Part of a small language model's weights: width 256, MLP 1024 squared ReLU.
Each number is 128 + 32 x the weight over its row's rms, rounded and kept within 0 to 255. Layers, rows and columns count from 0. Numbers have three digits each. The size before them is the row's rms in percent of the matrix's.

# up: layer 6 MLP up, 1024x256, rms 0.106, rows 894-993, columns 128-191
# down: layer 6 MLP down (transposed), 1024x256, rms 0.0935, rows 894-993, columns 128-191
up894 106:124076136117154119111179141124122138096071119093094131150118149186185105065165105142154131110102154130163119119134182184147108146125116132138077138089122136122095118099192104157090127158122134
down894 107:120122129182158168128178100147106161143102152023111119100110093151122107093121179142151100142111106122119156140120163111178157120075174127143100126057151093133186130075127134171195137129122122
up895 099:069101139130074156108083133134162209158139128154117084122162060114141144132139163097095147090172150120129164119117197174110120146116177073096116142136155140128154111133122146113208185096130155
down895 100:120076146084101174127142122092136178114160131127129137069081173120040091086129153156124106177121142113094156126101180134059108134153082126084117098116189097104132073122060127062141126113198130
up896 100:153129114143166104115150077158126093184146087123105088170105106211123100106160186127138117124146104071154177117111130127107088133080117157177113156172100171145141133134096123136129141145157106
down896 101:151133120142091143132141135100092122141078139159140179090142135121077176125151137133084102119173162185112165125166157097156148162100066100154146116132088095098119118118099126139161144163135142
up897 100:095102163143143111125112103142139182159092141117150156121140094146143140065184147067086102124116137134140157160173067149197084149153122111117146199084111094114100167143146097139106085134150162
down897 099:120128083097080176112129115122126091147177117130135056206133178076081117148183110127112136069091160165140097147156050093141125088207114075110142108140124147189137089126107174147156119127132204
up898 104:147107160156138154090127119158100169181143139132101081200148141098100062104058131141100102105139181127137207126102139116098115154112135129186171105110137131132152157110134099171136126107117141
down898 103:148101115141135123104135160164100123150130112064168137163152134118140109119128152089137116160114168193110132148158182135146144098127110165145179119130121138058145091076078109181097140118145110
up899 102:108106133126102135171099098143080091149153052100130114145112176088151142090174114140145062104115146098097099093149130143182112100143116182141163063083113220210170111077142060125170142110178107
down899 102:152130141141122084157125147067082206032112114103170121092107185075100130091159089106144154092156094117083111099130136082160134130121076082134144186220086151124136129114138127199146129123126111
up900 100:162075156158171145069131104133136135056139080123122048113088108115144152147125091151080102140158160148112153108149101152134112129094041087132177113104114137172086170194136144137138134122141164
down900 097:122166133117156124109105097158124125099146152081168080101101129150125147172142070103111125163113109112122090144099147081081114116111145158180141083164138152083134178091068075143144208119144149
up901 099:069165076198092135087130117151115114129160104158151106096142119117146183149124112141072128184161148125088122206101135098139148090145108172148141167126098116094106131194093185100098123099114120
down901 098:119124088145166118096123038136135107086155152123199132132129131127114104118111155144125100126134106192112094077154144138123116075131234125148117145129167137157179220100113148191150114088107085
up902 108:143111148179159084115132164141128167172133135106130069171167106143114095111111025164153087122128197139097106127116111098195116156137114222125141136093150124086071132147143144092134116133098099
down902 109:147153121123083127115113142059099103149108084074147174082104161151154128122145126110146093111125168153094111188092134166173116098075088141110139164193110131109107101138090150148148163096127130
up903 095:120115141097143161163124159134000100160124180105127127150144138116167117097082117117121135165058129151105204102168115079126113144178066122131141063155107134152096124120158087162167181073154080
down903 094:078125134103067103160160156148191141106156102113108106077167117150166165108193169110135128180102131126098158118115124150083124089064135107117110146139110131147154103177107175111107106188131158
up904 100:103149103151137162144109131151045080137128162094044127106108115068122143136098131128092102172128129089147143139171174111121151108120131165128115103128136110132089105154159081120111125131065133
down904 099:150118163135152055169056200121092117192058117175162154131173177139172099080213113121068157152157096114146132122147141149099142124138114042145112142078165115145088140078081121160134150093119153
up905 110:112105098179153134102165156145149154174115111040100071140140169109100090046114090177150084143074100138109152131111087169119138128068116125102138128090154183095115159184145096091110111060130094
down905 110:111175108176115137177129128150155107110087112106140130141097118128145061159110131125115171097113110123095114211160142189149102161184161113119107111160168141178105119105100094161118141118113132
up906 092:148107123111175125129095097138127151138085144126129147122129071150146080093192141147147121057064130132194169158139116136098137162093104112108183175161146131120136172112162104109136145114118115
down906 095:136117077082154113137146129113118159081151136119157110096073191109137132138100119125072192131141158153042103076156082136165159118102169141126181104127067171136137141171135117107156126145112074
up907 096:167096124137167142100112111136175095059138129092139129123145105117206108085149087104140103100137157130158160172153121125181068085153098077145137124114147114148128134138180142112135142172118110
down907 096:167057071128222100142176083086077141160136172131104131055175169081150129059059122117089151120151128129167122076144128142132115134131101152101124098102111096089186113081105160062058105130110144
up908 104:103147166080111150144171081124119211149083063103119122110143105140168126138125101113168094092061144164201124109143174133088107128079131141117119101136185130098093160100115117167111111093123058
down908 099:096126135087076165119199097168166130091087152143099139085168124101130099197117133081170131164109115137094136106104159128154146152121113174144157099140142122109134126046106165131125104107154113
up909 101:124136136176138123114136126150137159150102102132152124133206086111139095109157204092175122131111130122117122147112159162147117132061156133186123149119140138111191067148182130091133134101155128
down909 102:139161150132089147172117114141177150119130178174151143120178099140126176158112179109123106094138117136090122140077144133146108086156143099139156114155111138117201116133122162126137082125133178
up910 104:093128090186132135138153196141084159138124157070174089134129137131131124140105167151123110110146180093192138119127172124143136085102083119167158170083088161121155073101179135117136112145141116
down910 105:135130120107155108143136151149087184097160148162068083154105181133163133172080162093035087046153119110129146108151097146184089097131065150143068119179122071136142162144100083110082155129177174
up911 095:114059081160141099073122134159054056086112169137181119145091157104189147055109076169141135125200132161164114143213131078151091089117133232102137113111067137160119135147106121127148073124135150
down911 098:113112117117083153131158140082208160108085125092114162128199136108099088160088133097116129160078128130139173092118153126073133128127193120148165185167134176165134097091164150109132088106103136
up912 094:111086151109134128088077069187098111126095129082111158141158111141126132091134176170076026122088123149099134181161124190161145127135127135144162202120156098098104149104126045097111143142054133
down912 091:127145109132091113155162098121106163097150109172110144129145114132093149149120092140095115144110125151097147105111165158114175123116142143131120086155120115155092133108075174160107160083118126
up913 102:120168144153188140160178122188074129149099118095154113149127167050136104112158173138065083082159142135151163079083083191137124176044153161128143149151102113064096126118151074075120103093109152
down913 097:112090095059168143103123067126130073147169158139106157100156063160169151219046153075073090141155120080171147082126137205166115109160147122164116167159150112143099112145102195114086102155064144
up914 099:198123156132181089143152143149116141111072108154110131150142141138234117061146100149170079087152112146159157189189111101125095092084166072097123118164143162107145115193130076205153144139143141
down914 101:158116151108147120092174159119158104112185229112092130153090132132137092143140089121066118172129152124121085135098118103164153102109117135099085082128079158147117068080131124118036186139131139
up915 091:155137184141123194139171096122111075204168093095165091164130130145121112128154136131132164103122181139137196178106094161151085159130109112156147112130142153148109105105121086127131125064128105
down915 088:109151060133136139071115129142105135135082139125173139072147144110068076097161126105136075094136124158168136079118154147154083175097114144160121142099119092104131127075076095135110060129129165
up916 107:195104158146128209151115136158124149120135065133124130097146148169139121133158175130082159146122140091107139122137162174139119122152102166122120146123142160149104088175136172112131193117180124
down916 108:154074157154136077116175165096084126158145082056139155157116096126112177123190145084154125151113146151083142143144145125157122085182148060081115122106085147099098160046078180121104123108135107
up917 099:167095121163143119138166155151148097131132136101139136163190068123155128120128135116055074140142115141174143188170091160163166127140094114136168156093114171129163098113158098114161139126081069
down917 101:145098121105096120153138109107187125073154201152106153038147081073173172141170150149089146147126077195132093086096138118120132128119114129145097119121125120065131082108090070103197155135108111
up918 107:147141209112153134145125109136109106116072148120150187121172102098170192150160109160126081107085156157147150128157112116171072150139065133116099136131158188094108135183154123093137097150087138
down918 105:110138159119110183110114108065105187106119138088136146123127108136157132160155128142101149140090134118147176131120102093146130185178155167158117098127147081037152163115149100127097186150074140
up919 106:113125173139149154134146081143082097114097128121206155173152159157126128112110205098147115149154140099118157148140116146116139111086125196178094163165139121170143148146133117129117160175182118
down919 100:137161092155145076069116148169166134106122078167192117131186109127117138191046184127109116093164160151149200099111136153117124125141069146099129159127106117114098115095164075074116103114158140
up920 089:146119099124111153124131127112119149122154132142169108130226112141145059135134148121171128132127073182124110130132187155141143173066098147113150110079050115116096114142140093162108121098170050
down920 090:130106164101138154125177113089137135112132140188090155124161161088110098163133087057169154116144089155148109132162124129154168178085060094095159114113158152091102139108059151147105129110150186
up921 098:091107132144166105097187030166134140126134142113150097108149114103122077074157147052101094126108146124085140084136105163182169106163102153059166134175154159134065142146135123129104140124134087
down921 099:127105035146163177106104127125088139129132131139117105078141126116102128072137133198124168132129161138044128151082103143112153107163091104135120144067115122158110129136091149069142166173117143
up922 100:137150125191125133107145148109089128089150147149084139095097158165164141062129092141103133151119107089140133189121173167181110173137140176141111124145146141161115174123092128185127120142035175
down922 098:217126182107187078153221136167124120102182125074142112090158133117109173089170109127125138136109119105129165117113136066116121163108114124139095124123133083158172108151072126129073158059086142
up923 102:144119115162170181104181116103112160082139133114153090178146099170156119074166077085144085140150145110152105152126155166168150160141148116157145125176162115134134083145129140150117139086151158
down923 104:130076153161165137118080114153101120093130173093126172162120116137119117167150188135130121137157116143139157164049124108173125083095132161134154132161086156144163087084148095141111126123077135
up924 096:064096164098166162117071117148073176105092136139115137090125110139219118022160165147136082139089120140162143169149100119112116186129104137157142131119159139123152142166109067111178172135142155
down924 100:134179158106127145132126103109116136092140192088127161085118115121109137114107096069151095153134192118077149107137144156152145185116096152089165125110139133137153153083149177151134139109161135
up925 099:073128132086104142147105112209081140133094114142093140077189113127126102114108168184087162130158086119155113156143115111094093082077118138170152132112131122170179133176170159115068107132095120
down925 102:154111087088083123138166182132128081182166104142090120173119102123080149184133138157099111098180115102164127169133117167125074160182122061136080057151097104101163123128129118114122137116159166
up926 103:101155158165104170118120160178132119124132076074129154107181097168188101140123091172064112096127118115175145148114103163144114132148099131168150102123076147192129131140146138151131055144145129
down926 103:131142055107098102116113177223202117146116168136154087125123130147088086147136101157171100140152160106143140136058098137128091118122079131107089093079155180110136213148138178085076178192131080
up927 120:127123141177116191134140154133125141133150096119101122195151112121128128126100162124075080158155106098091174163099142140204116146119096136162148094161130147103100104145132097147120128068111124
down927 116:027119047127125078126154095075134111128123173150118101088129102100132146117081109092112165153146142121144150148132146109141160099181119106166124150118165094061174151105110122103144036151186105
up928 107:175185160165103165122114106212135112117139069145077082138152139136162158106099112143144137121147144063131071178092130153090097136091075165155104130139123163113076099102142143129115127066170134
down928 106:126209118083168092123157097169139182168141029150120131125143180107145117156159172137092122115125116081123085136183133174114106056158122111125085096116145130118135129141085096149182126138129117
up929 099:141061169113139126106139084162110098145120107187181122134132139125163144134177083144161103100120088195136156170163107100124104148136097080134182175152117107164113124161132135130132150184156143
down929 100:124138121147154095125137139152125162100118084155144141142149090099126101136148120147130129133121123131159191146107076113121130048172114114122102118092079133194144120083086105117172101093145142
up930 109:116155151159123118124082159135131130123143104094085085134166054139089113110108155088060114169093167118101158174152091186133115190142110160076197168162116101112109121137134080135122193104069118
down930 108:141130113195123130156108148136142130051098123145156153103137144124152143100139107105167166143101156180140088093149135126126136223144180147105124146177085124106106129103072159138087175127090126
up931 105:128176130103116137092136118153143118179154116130149133152142142156160140139129089118086149150144159074080113111122154138143145106211073160114189124074113187109084182196155098108123082092103099
down931 107:131159184129107175152151046133158184121170080185138094190133109141098127100090099089125206110107157135136164065128134132101124168093178064171112110174116117105191180133127110146114116158137184
up932 092:133094137139160118118094075168106170134118151132137105131123121175140136086138188140160088135138142193145154142109115157149078152072088118135127136136109103142150077143181160088150128126098151
down932 093:180121092154141106129162125117132092158142146112146161133099142109117150137135114097115154151131166116122136203122112127163159084143153122127178141159128121131156131154124132116116161181113101
up933 091:177124155135134103119161117166092181107176083134146106129144103167183106108124127123173106051163219104192215160141121186108150123153147214135142113084078118153094093122187091132125141084156135
down933 091:138153158080184152154078145164072100115142151122091138195158110162155135113189150137157156159142106107129155115125081083104128119143069129140131114184121149139092158186152140086138154160120180
up934 096:186103154139157140144159101155113172075098173116165147145157131149153110153144140152129129161156131189151175210124069175144110190101146153130147134133142128117080056090088154188145119137156097
down934 100:135061112168142172118152097115070102111173140143157139157142093114159094117164158141148129132111109190109166176113102069137120128159104116146142184097115111152133138134049144094127046127120082
up935 096:099065149133162121129146117161111166154106137125147150104178124107118124062159130140143082147148169157137102095160076146173126110120156141060192149169113174121124089129132146176146162122141107
down935 094:105124144123166130066089157172159154133116128139143145131108097068061173063142054151123109137146114196115153110135146122146182080190127112119121105071155068068107158143160111173110131127055148
up936 105:183149087089170121070153128233109113152121055095122130087111159122117133120184154112149148097097108152138150095196167203181121101125147132089100076130103197182084117178137105100150110081098089
down936 104:143150202148159136132135070138141126128190122134126133187111141136091161127145163161191161132123130147101138117141229140138127176086068143099097129084162156083115086167119148098191144163172054
up937 108:117100144152083161093120139109126161154123130074172186147169104141122137120087108194086107128100120153078109111172130166107142102130107157136108157097142157084130141164128145112147165132108151
down937 108:133125128196132143043125164180130156156138166096132131165140139111078092163089121144111118136136209135049102096102132134112129143120141187124144146085116111117125121077145176144113160110119154
up938 094:129105189174120128133142133144109166182141089067117101147098148168119129132145189120134101177114163103132121147174059208157106142111120163128106151154069140123098116126173118106132136116099087
down938 093:081153116110203071132165103105107085158130156108080172092146094119157165180138151107136117172146128182181075137116142163146133109200092088106159124095180129098134120146145152141126143102153188
up939 101:104084135126136098137092155199146104106075135108075140183116132133146126100097157113088153149166107180192088177136198077136116152099155154208124162125187124111115101185161083143137079105145131
down939 103:098112141150134108158134171135120097069106102085053087134171117036128128171201170140122135111106125072151142127093157125138149149113208119143104150046144122133095120139126094091099069134092121
up940 110:084100157127153182121121092167074123143088138055130130102194126115161106105171067113134039152122159117091062106158080111146068129077115151130108156141164140118105142163159146141107121091117199
down940 113:056160084151126111095136152168162095160109108127114101149111120152087152131107124120179117122140148128127132135174097106146142086196136111153158122082163106111091077144097097150123156116082092
up941 104:156147089158178135062168163204105180158142143130177152056127121131127120119106086095153138159089140147133229122121056147130119127138075115123137116125112092186141137170156102134125083091179131
down941 102:109136187137129098112188084078134122128117134149177108147088154125137138127100130139106140159126113106137093139132156128127058087121091131056170100149211094090138128167120103155121172107197147
up942 087:176149104154116101136133164164075100115136116098149129162139113107135066120143159129114126153169150112151140198110149129159135155139139129172129165168099141156118096095185096187099122072142127
down942 089:093107097079135086100126136137131127103086135139134140083118140083081101130131059092077156106103106155159164060148093183125130080162126115148136155087190124143135097197122086094111086146112176
up943 083:161113165206117152055112102188095119123183105173111118148203138155124071099149160164095102117146131099124134110169141141128099145126145171091114097132070095159112175135140094098134166133155145
down943 088:083154141136141127116090104130185109128110131146123118097114093083100098180125154151140103168117065130081064142149114187105147140089128090137137027159144097092105122111132129172174138198120137
up944 106:125139112165127151133154089146082117153125125131120135100107088196112127119164125140096132146141111077176192152131142095147097102099150132101102144097139128186159145169136104152087150136138108
down944 107:114078163153135113166175117146173156140118117106097117143158162169122086095113158179116114155047119106157105122119142193114138072168098162143152108107101020153108071122084156130146139088170112
up945 096:149075192167130096142137128157135153158160095129149147129118124078141108136113110159107098148116162125109152070157173127134047073078145147193124121109136150170109152151152116114185104105086114
down945 096:160089130155082142155119087190162134117114169124146145099060142138105169147182049166099089151095130070129059081140140157137146153081106050084133095165222144051095148136106118150129157121041133
up946 101:170103122095124112097186098153122160109138172158057063125163131090125148144103135126115115108087184102130157197118113141130139160157118180138184151106125174159111122143128146101185130130117120
down946 103:183079120145082190122135117167131147097088164160066180123131121111103136123207126163182090110072083193135100101132093177139157095153105135099129096142168093137205129138148134101149158093105139
up947 102:113112127161119115150154079135161179116112090126081100174217140144130079134140123098133111165120098191109124096147156119122132225109064132137085109073092130131144162219171160114109132127077127
down947 103:104182136107113141155146054191151116163114152101106070096151115134128124095127098098122071158067161099148124088134132092149140133167120139181128118125142130125117151119166121122084102133136125
up948 090:124148146156151189102159124139067144115128090163183130127141137153136116106109151125075102144167109101142090194096148114155047141177123160135171152110125169077190146183170163121137145132142110
down948 098:192149124134109133164155148123138114106090138095117160108099149130105119107113091140133127095113091100144102099053124129112151101092196086178103140150102095128106158159158111140121107128121152
up949 103:148152138152143075073102000099082111159117130093120137136159091082152178098181113084111134114113094103145181110161085149210115132114082128109162118131106116142106155139118128122123111155101098
down949 102:093165128150082102143115124130097144158108173105153112134155148102083143102138148075105150142103139155158138117156115167177098188149135062186111091157120146097161120132115092188061124148098159
up950 103:122113125128105127161149089154152131074090126132150088122166114183230132139160150151101043064114131128144153130148114116196070130142171097156182085066128162162096168115172115126160089152095129
down950 099:150146170156099110134157126167152083138149103117153132119182071079134137166163125129140151144186186117105143177123097139146134119127178143116143143108137112095100163156134131133135172155107169
up951 093:153061155140138175150154157138108080141118099102126140133153135224134153118131083180132139158164134173168186163136135069188084157161138131084120176138130122125101147113140072089171107152169072
down951 096:116159172085062135187084187100126158166144129128101129148151162136095188084129153130084132176120077176118222069152151099169099175141130131171085153150188111129095042131159126124104080135092113
up952 108:117110146112094176155194089110095139107119124122112113152140158133136088118118103173092139161046157147123181091158118106138115104150107164185186135064123159115144106088143128119126130084111183
down952 109:157169152162059076078168113105122098104090149175105132091160128113121124130143079112112079089087115102093134147132097089125188099059097116130177118206145090134122095173105074168171161162175164
up953 098:140103142152072114150149116162127134162139096143146082085154102139199090103156140121064070142136152124154160159131108098165154168152168131131196117167073183127108123166141052118123154042117126
down953 099:111121158168129059115107161132072143141126096141113121144145143189118128133175094167139117112169163112149122117124127140108107139106073114161149145107170112128175142158147103137073115157147103
up954 103:112122170051139129114165139148133144153148194076112087145124151098113170128158107115125149175100140165123118162177088118142088147172084104204153190087087120149120118091145099119110082166120140
down954 103:155161138130210155117177083164200157048159146139134147115181130165104104198141140113115058161103131115072143144137137110158196107109098144123089064078116137116149151070110159124146138133147130
up955 098:171085144185166064105167107154103092144129125067179171077084124137198097131153119124091082124119132142168213143148136137151095107179102184148158106149136112184100141160125111115150097061134077
down955 099:110120096124148129101129120123123107192165115124117111107139095152172127122098136114165057120176056121116101129117129218144131129079111128152129159114125197134182166103135125101101110196133126
up956 096:094122144120111128103175105143161102167128117097096064162142094183151146103078137157062107124092143122075161137084120143140151141095096173027178105132000142081089181142184150098125117110093111
down956 097:135174146082184098158137128185082171118105092181106097097167146138196112152172134116134070081109155115161088142173136131071177061107177062077149157164162065167088105163107145108128203120105173
up957 102:106164155163081114136125112160155171117091123129094084149199069206139139131169083137149138140081145141077157107097089148121113111135111104112108133074060137204116139171130122141074145084118133
down957 103:197058104060182116120156140125129125103112099149089122144141108054154153180176117124119096149114083117129145147095119091071101153138098143124190113126056156162127056167117093103127164131104149
up958 096:101162130162133114102131102129138109114141135079183061096113133169182130110150099123209152083101117126160182160154198157145063124143133116112112113140047158103067146119122069139108154144155141
down958 101:065169083206126144191145132105190115159145149112150136154154181145076130098136124175138122137137117091184098135157124183081151097120148132135049086154145111156123101161119155155189145085152114
up959 101:128076141097120179118109089127102220108118125188186069118167159115148095143088084164109116131142138148156157143112136182104111155150103121120120141062122170137129141098128119191144171128133141
down959 103:053091047105163174115105121117189107109127144165117108103133151117116082114189130087091111086135092189146139064156177104144106064156157165128131165067092128127135103121078127128091113155066106
up960 101:114117120110161088070115146126109057159136105112166104131133171139121152115088153144125099120125124148180193167136113140154118080137065125144096104170106103118141158119167051103197106110125160
down960 100:109081153150115184144135108089086156142152064141116114124057131108141097101174067163147138073176114130174102127122106115111148109148095130110120176074176106076128117123150098178063112092179113
up961 096:151104149111109139160178104157110088108148097092126115173142136158159138126142082180119092136167074173086141158163166128155086192147091162104148139105105128119131097146104114149093125125105140
down961 100:099178086090112163110101084096093117100102120144132121149057098111117131104077139109102107070118207126174180087079091074125174116137174112160183148114129128152092117159121103190092124130128099
up962 092:073142108202118138130193118132120092099153069129137092119091084096111137143145091168157108096101136154149167127113052064134126123121042103152180082129193151180122172137128064125111128112078144
down962 093:135119155055142055088090117135134116143156164146159118151128151147162103109146106153090134086098047123104097177153150172143128147110194154119077123109153056048172078151101119102173209082060108
up963 097:121110175107128112111113070136159105144148065112128125101210123162191115116133147112153111063079167190120125177126112109178035129177119117111091145080103150198094112106129068125170126148094153
down963 097:085117176142105159132042133137142159112102112069180161134128110137146129093090186127163195123151091146122151139129139122168133115122170152129067121150114108152108110139099134121117153154106114
up964 111:070124107104137118094094126129125192145158164121148064117153127137106083162097145108076136178133099144063122114161093165118150201099134135134155141119114109130129107183166162129169138069078110
down964 110:146143147142203113109145118156073133117129069153151132091167076110133125095172139118130113193094134129048144151103140067138122176176087102061085137141101101110125173095128156109176191151120170
up965 101:144096173130164148118115122117091198131063093112126102126141091185166086149144141115119160132141146134146115153122117091127088199123153125128129166129147147145134142166119151125141153084110118
down965 101:084112162158139114130184181059108118063079087107070113089169122131162092156197076120132130127074161118137075163116189088082103118175190107121125096128112149110077092149095113134155076125090138
up966 100:122095155146131196095104054183064142118112116134038134096169126198111134135138125108054125130127161102111186154121111114101132142058126134119108182102146120090102147140145177123115168166105149
down966 101:140147134121158083144171121134127104073124167136097133124112123181150179112106101114100164132068174105163145137138089134138134075205155168103115166188161123164123172099138179199119141136142151
up967 093:150176201081128113083149181142135125120099173130114089115147142186124181058179153138115131157120132085095160194143155209113074097174099161074098145146115090104120031112216128128168166101147143
down967 093:194163120122087185120106133148132133084110125089108135099119150144070161200153100122189160150125159136145146114087165153144134111104115124136149125095174128140174152141088197154159128193118061
up968 092:106118132139098085106159100125177156178143108060111126120133112173131062151159084148115096130097168121101152204132149115152070154152141141109116130137117142170089146183162093105127118101154173
down968 093:141174144134102091129129067160255122175150111135113139165114146179132163177148132119071136113108090126099125163117125087154164116150116094105158124146093183096134172150088136157091160123131116
up969 107:173125130153114100159110134189095169132157114112111116181169109125149169121114139204116123111108120164113123103116149168168086168072088231170131143102121125079152110119164139129139081076133130
down969 108:111207125136088102110158136124059082110110113113096077174134125162137159070173143119063086103050125197176076131133126117117166108156108140147171099148117061099093121123101158127120094175127163
up970 104:135141198103134174101114069124119131148072139057148156125123115111165114138183127124148093086115145088108140110150114109130103094173130127157175157045108145180095153162178133112181131148121116
down970 104:125138142066126135191145136152161111103114127091123079127102157133118200170120089098192095181129150138100167214147093151121137108131152131119159151108152128159108061135141096151154189085082180
up971 111:159132168186154146150126087147123129072147060134125131105125109124148104140129159137126111151100118101118171116124157110161092138138138125145122128154118169147117141210144134136171097131145138
down971 110:129197154114126179162141111132132112160133124098139123147116153115052147147103147089152147166089119090123078189176167097167116081173152172123089089180111142138139129118150191087142090132195125
up972 093:145089135162156145127114110150094091136110119055132099147106079164172139127143170175145114071144140104134182173126112191227069121094155140149093126196085100195164117094142106119174092077141103
down972 093:069052120122088149120173132151141162129142167171105060120171166176174165137101125138165151104101163099094149073038081180145114069151087141160079138108172106105143168156062112169163101114113155
up973 092:135074108107178148101120134154096172191124166159162166117133050128152036148166149162074053092083136126151162116148121156105163123178157147135144149126101096150079112109147080090153083095105124
down973 095:146103100133160170177136062111120110110244132081063102111148089081146134142155088142145090151125142122140140189081089092177107140076119102083131096105135178135160140087114060117103109142167106
up974 107:153100125162138091104150121126127149167134068077079086119138164157111112104175117109126106121181142144091093161168154157135111169125137198132109150108076108170110097158196138100123149144122104
down974 098:110092133080087142088113169054115081152147159120152143182098139138104145121113011085133152175114154109109095089197151107089127096197146101171126169177108144164122102185080127124103107079104118
up975 088:175161104122135129138195161148150167154110107089154101111167092169131115129148059132141127101122144111124175088099080126153124102093116131081150094076185108188113138169105124116139129057117084
down975 091:125127155111078134110056212115081084075066073115097127128079130089110133173120111158139190113083109081130073136088137092162115066132170121092160074128170132143046193120103083177139148118162141
up976 095:171097143101123111116142169116105146126141090105113147102120153102130161152081133115122101191164109132104168204123112128157129125182082121128132163160103113142073130138149135179176121131163130
down976 097:174157138069095141141140118114144127128153086173129105092130101072159141144144178104110153120192144121105140151118093122131104061155101097123152151180101154127082185177176098100145169160141160
up977 107:145095134106120134077123128185084146151087119171142104146165118094175085074117082124120144140106114115172162079195105100184059163131110128177097110157145123069131113147134093166130097137099149
down977 111:117190184164093139090114210123154108089142150163205093183155159154137152153118150103126125121134114154158047131198092114103120092146101086141149136108089085103135096199111074175110102196117138
up978 091:125129191123107092136099119133135167160122112105176158099127151112153097143108159125143118156134120108158143187153144176094158178086128107204116115175127169090143104132168136084095146100152181
down978 090:096148096134161134120099130162166150146143117134082122169126157052071142122112129101117073132086134150071148064098112132121155173115114118136163110129164148107071078065098137162155244132106134
up979 102:170153125101147123151134129098133093181128159125105065110159099107099062106166156111121126128115158099171126119133113172146093125144118137213175106187088146138161162118164115085189136123119118
down979 101:063139124090128172149097166171167141079186119086182156180126134203124112126132151110123158091137146073084123124047122094085138111148173128135111160162181152109130134141105125041058129134170167
up980 119:114112180159129138148074148188131156141099064145165124184200140187115097155157120139119098141155112108125110118245142104082075125189119141190138153130120103155157154165131144152114201124102108
down980 115:079157134040164120103081212148144112111170090136090107126068154109177076138079116168143128140121152151128163133099148057130185156177166134098090148094138101122079126099130138107147081170196121
up981 108:113161140071100122134198057134123107168089123123095112103155130141154122110105143149110036156079174209083116103157169079129082122099072093097144135079143106110134118122139111097116144101083085
down981 107:161122110101101134123075084129187131084114104177148095105080124138136051077114150123127125141133161130146128099157135105081135092113123120090115153166089080120121098080108124121100158150125189
up982 083:189073116105105156183168116144160123153131118132149136158179111150200098135114104139109094177168073186115165175171068124112115147140122125127144153124092173091043162145150114128147071088160091
down982 089:102108211101101149110123093085168108111132162097092151137153118138135121125082173084117115119122085167190080107127162094123083122107119106152120092090105086110108131154094119154135143084205122
up983 113:117083128161111148084109162150130105149140117064169096128112134062145163104126090154140113127113152214141180141162097187180098113148067152095178087116135191098127084169151170124205091160102097
down983 111:102145131131088145136174106148134053119102118107124080100081082089128126157143077182151099127147089108153118060185139163098175080141174107071120155097171058098104063122146125143092118141138115
up984 101:116140158141130123084160128146150211138192087092137101121140114100173135084150134144141158124133151103102154097108151145192060161077132188126122108126071099156108096149159162162151085092121142
down984 098:116103088093158074126116104168126136134141092136136138123133113153141107069133101097190132112147110136155162150177173105135118125092130143151057118105129161135127101095069177101136094166095143
up985 109:128091166117114159117161110159156142123135152124111193171157120171162137131139075174123148118095140114116113134206119167174129176101123125124133110127113168144171070230081143150111141189105152
down985 108:167144111151121108112112094091169167116130148126088091139086077139159198149112127145145108146094122090109188117077126134148130151093145099108103191150139056118140111127104150123108105122097166
up986 107:171171153167106134160162143150149083128147066076127110145191117140131096104131138105120133076114129092133141109135078151080109174127123142108165091078106166125076064125141156135115144119148126
down986 105:074094143067162125099134142119125106124169117111124145053129138086120111137081133185129105106124126163148150145151153091159173119085148106082101128104120108102107105133142130094148128152191127
up987 088:161134130146114133144139118126108092161103164123092125171144110115179142089083119115180120053109106116131174139119123121148110154157120155117118099164118088107160176129190123101111061058187129
down987 089:150127148126096154117140150071172115107139125126146049139116147140098103149076095105120106078160117106113094073107150092076080113163111046155142128120141139125125115201091146155126101112122129
up988 087:121107233214091088147140089111143131128135160081113112094104118180104113114150167141123130141122145094122132153125076091113117160124145189140116136158108135123107134111203137167111085109116113
down988 089:078089133111111089159129077194146090101109121145102096070152162153085143162108113166167051140131126105193113155096152135141029150149158114121158090126201115130167144159167074133150122138127103
up989 101:136152163139151091118117101161115099217109050136200099102155089094201132107180124152128093132090193145165164159146093198116107118153132135123165124068073126127117135091145046108111127124166101
down989 100:076112128103141115137138113125123130097114084119115140128143095117167015147084081114127147131141084105171113138152093157046174121132173137143144139197129078132167128095136095136113080107107095
up990 109:098119193198074135091127088144126141173111151117057135189147112167155071096171148154113137090135171124127121151120159132174128180090154158105134109143068089151162134133199111115116082109201108
down990 114:165135180087128117128184146145133132127155142070142165088142105130162165119182115061166100139023114114053149173125148157167113184156137141141137070144171134135196122093140149129086118136129126
up991 090:123075101110085080087154120110169088162126065105180133125120130099164172117199136142122129096103154203163129160148110153115118150122166125111156068140133135124123155109190129092110123132125116
down991 090:102127128093090144131076131119110131103138081135098179163107222151149106114148152117138131131156146143140048122146121118088150127058104112141126098116168068137153135144138103108145088103139104
up992 094:112089181125082136091157145156095103139134101050140129051127145098128139155097144116150071096112151125082152062130109144120137183149131170109144130085150231079098096137180127168120093150137102
down992 094:153152102135131121068107158149126146135143138142130178155103105097164124136118093190089120122122078149141119127120145076147159129077150059098136106185123100098079132164151098106059148169201170
up993 099:127125146134157115095133047139131107074136118137132112136151123161173083128194165122069091098108107161103116077145138184120057150075079068167151151119134080111141204147155158135117152156101121
down993 099:118099096177116114109156141180157145154097122166094109158146110192089163102116142125163183165167100082100127143129158079136120154079102162129165211141085097152135113160132140129199166161105155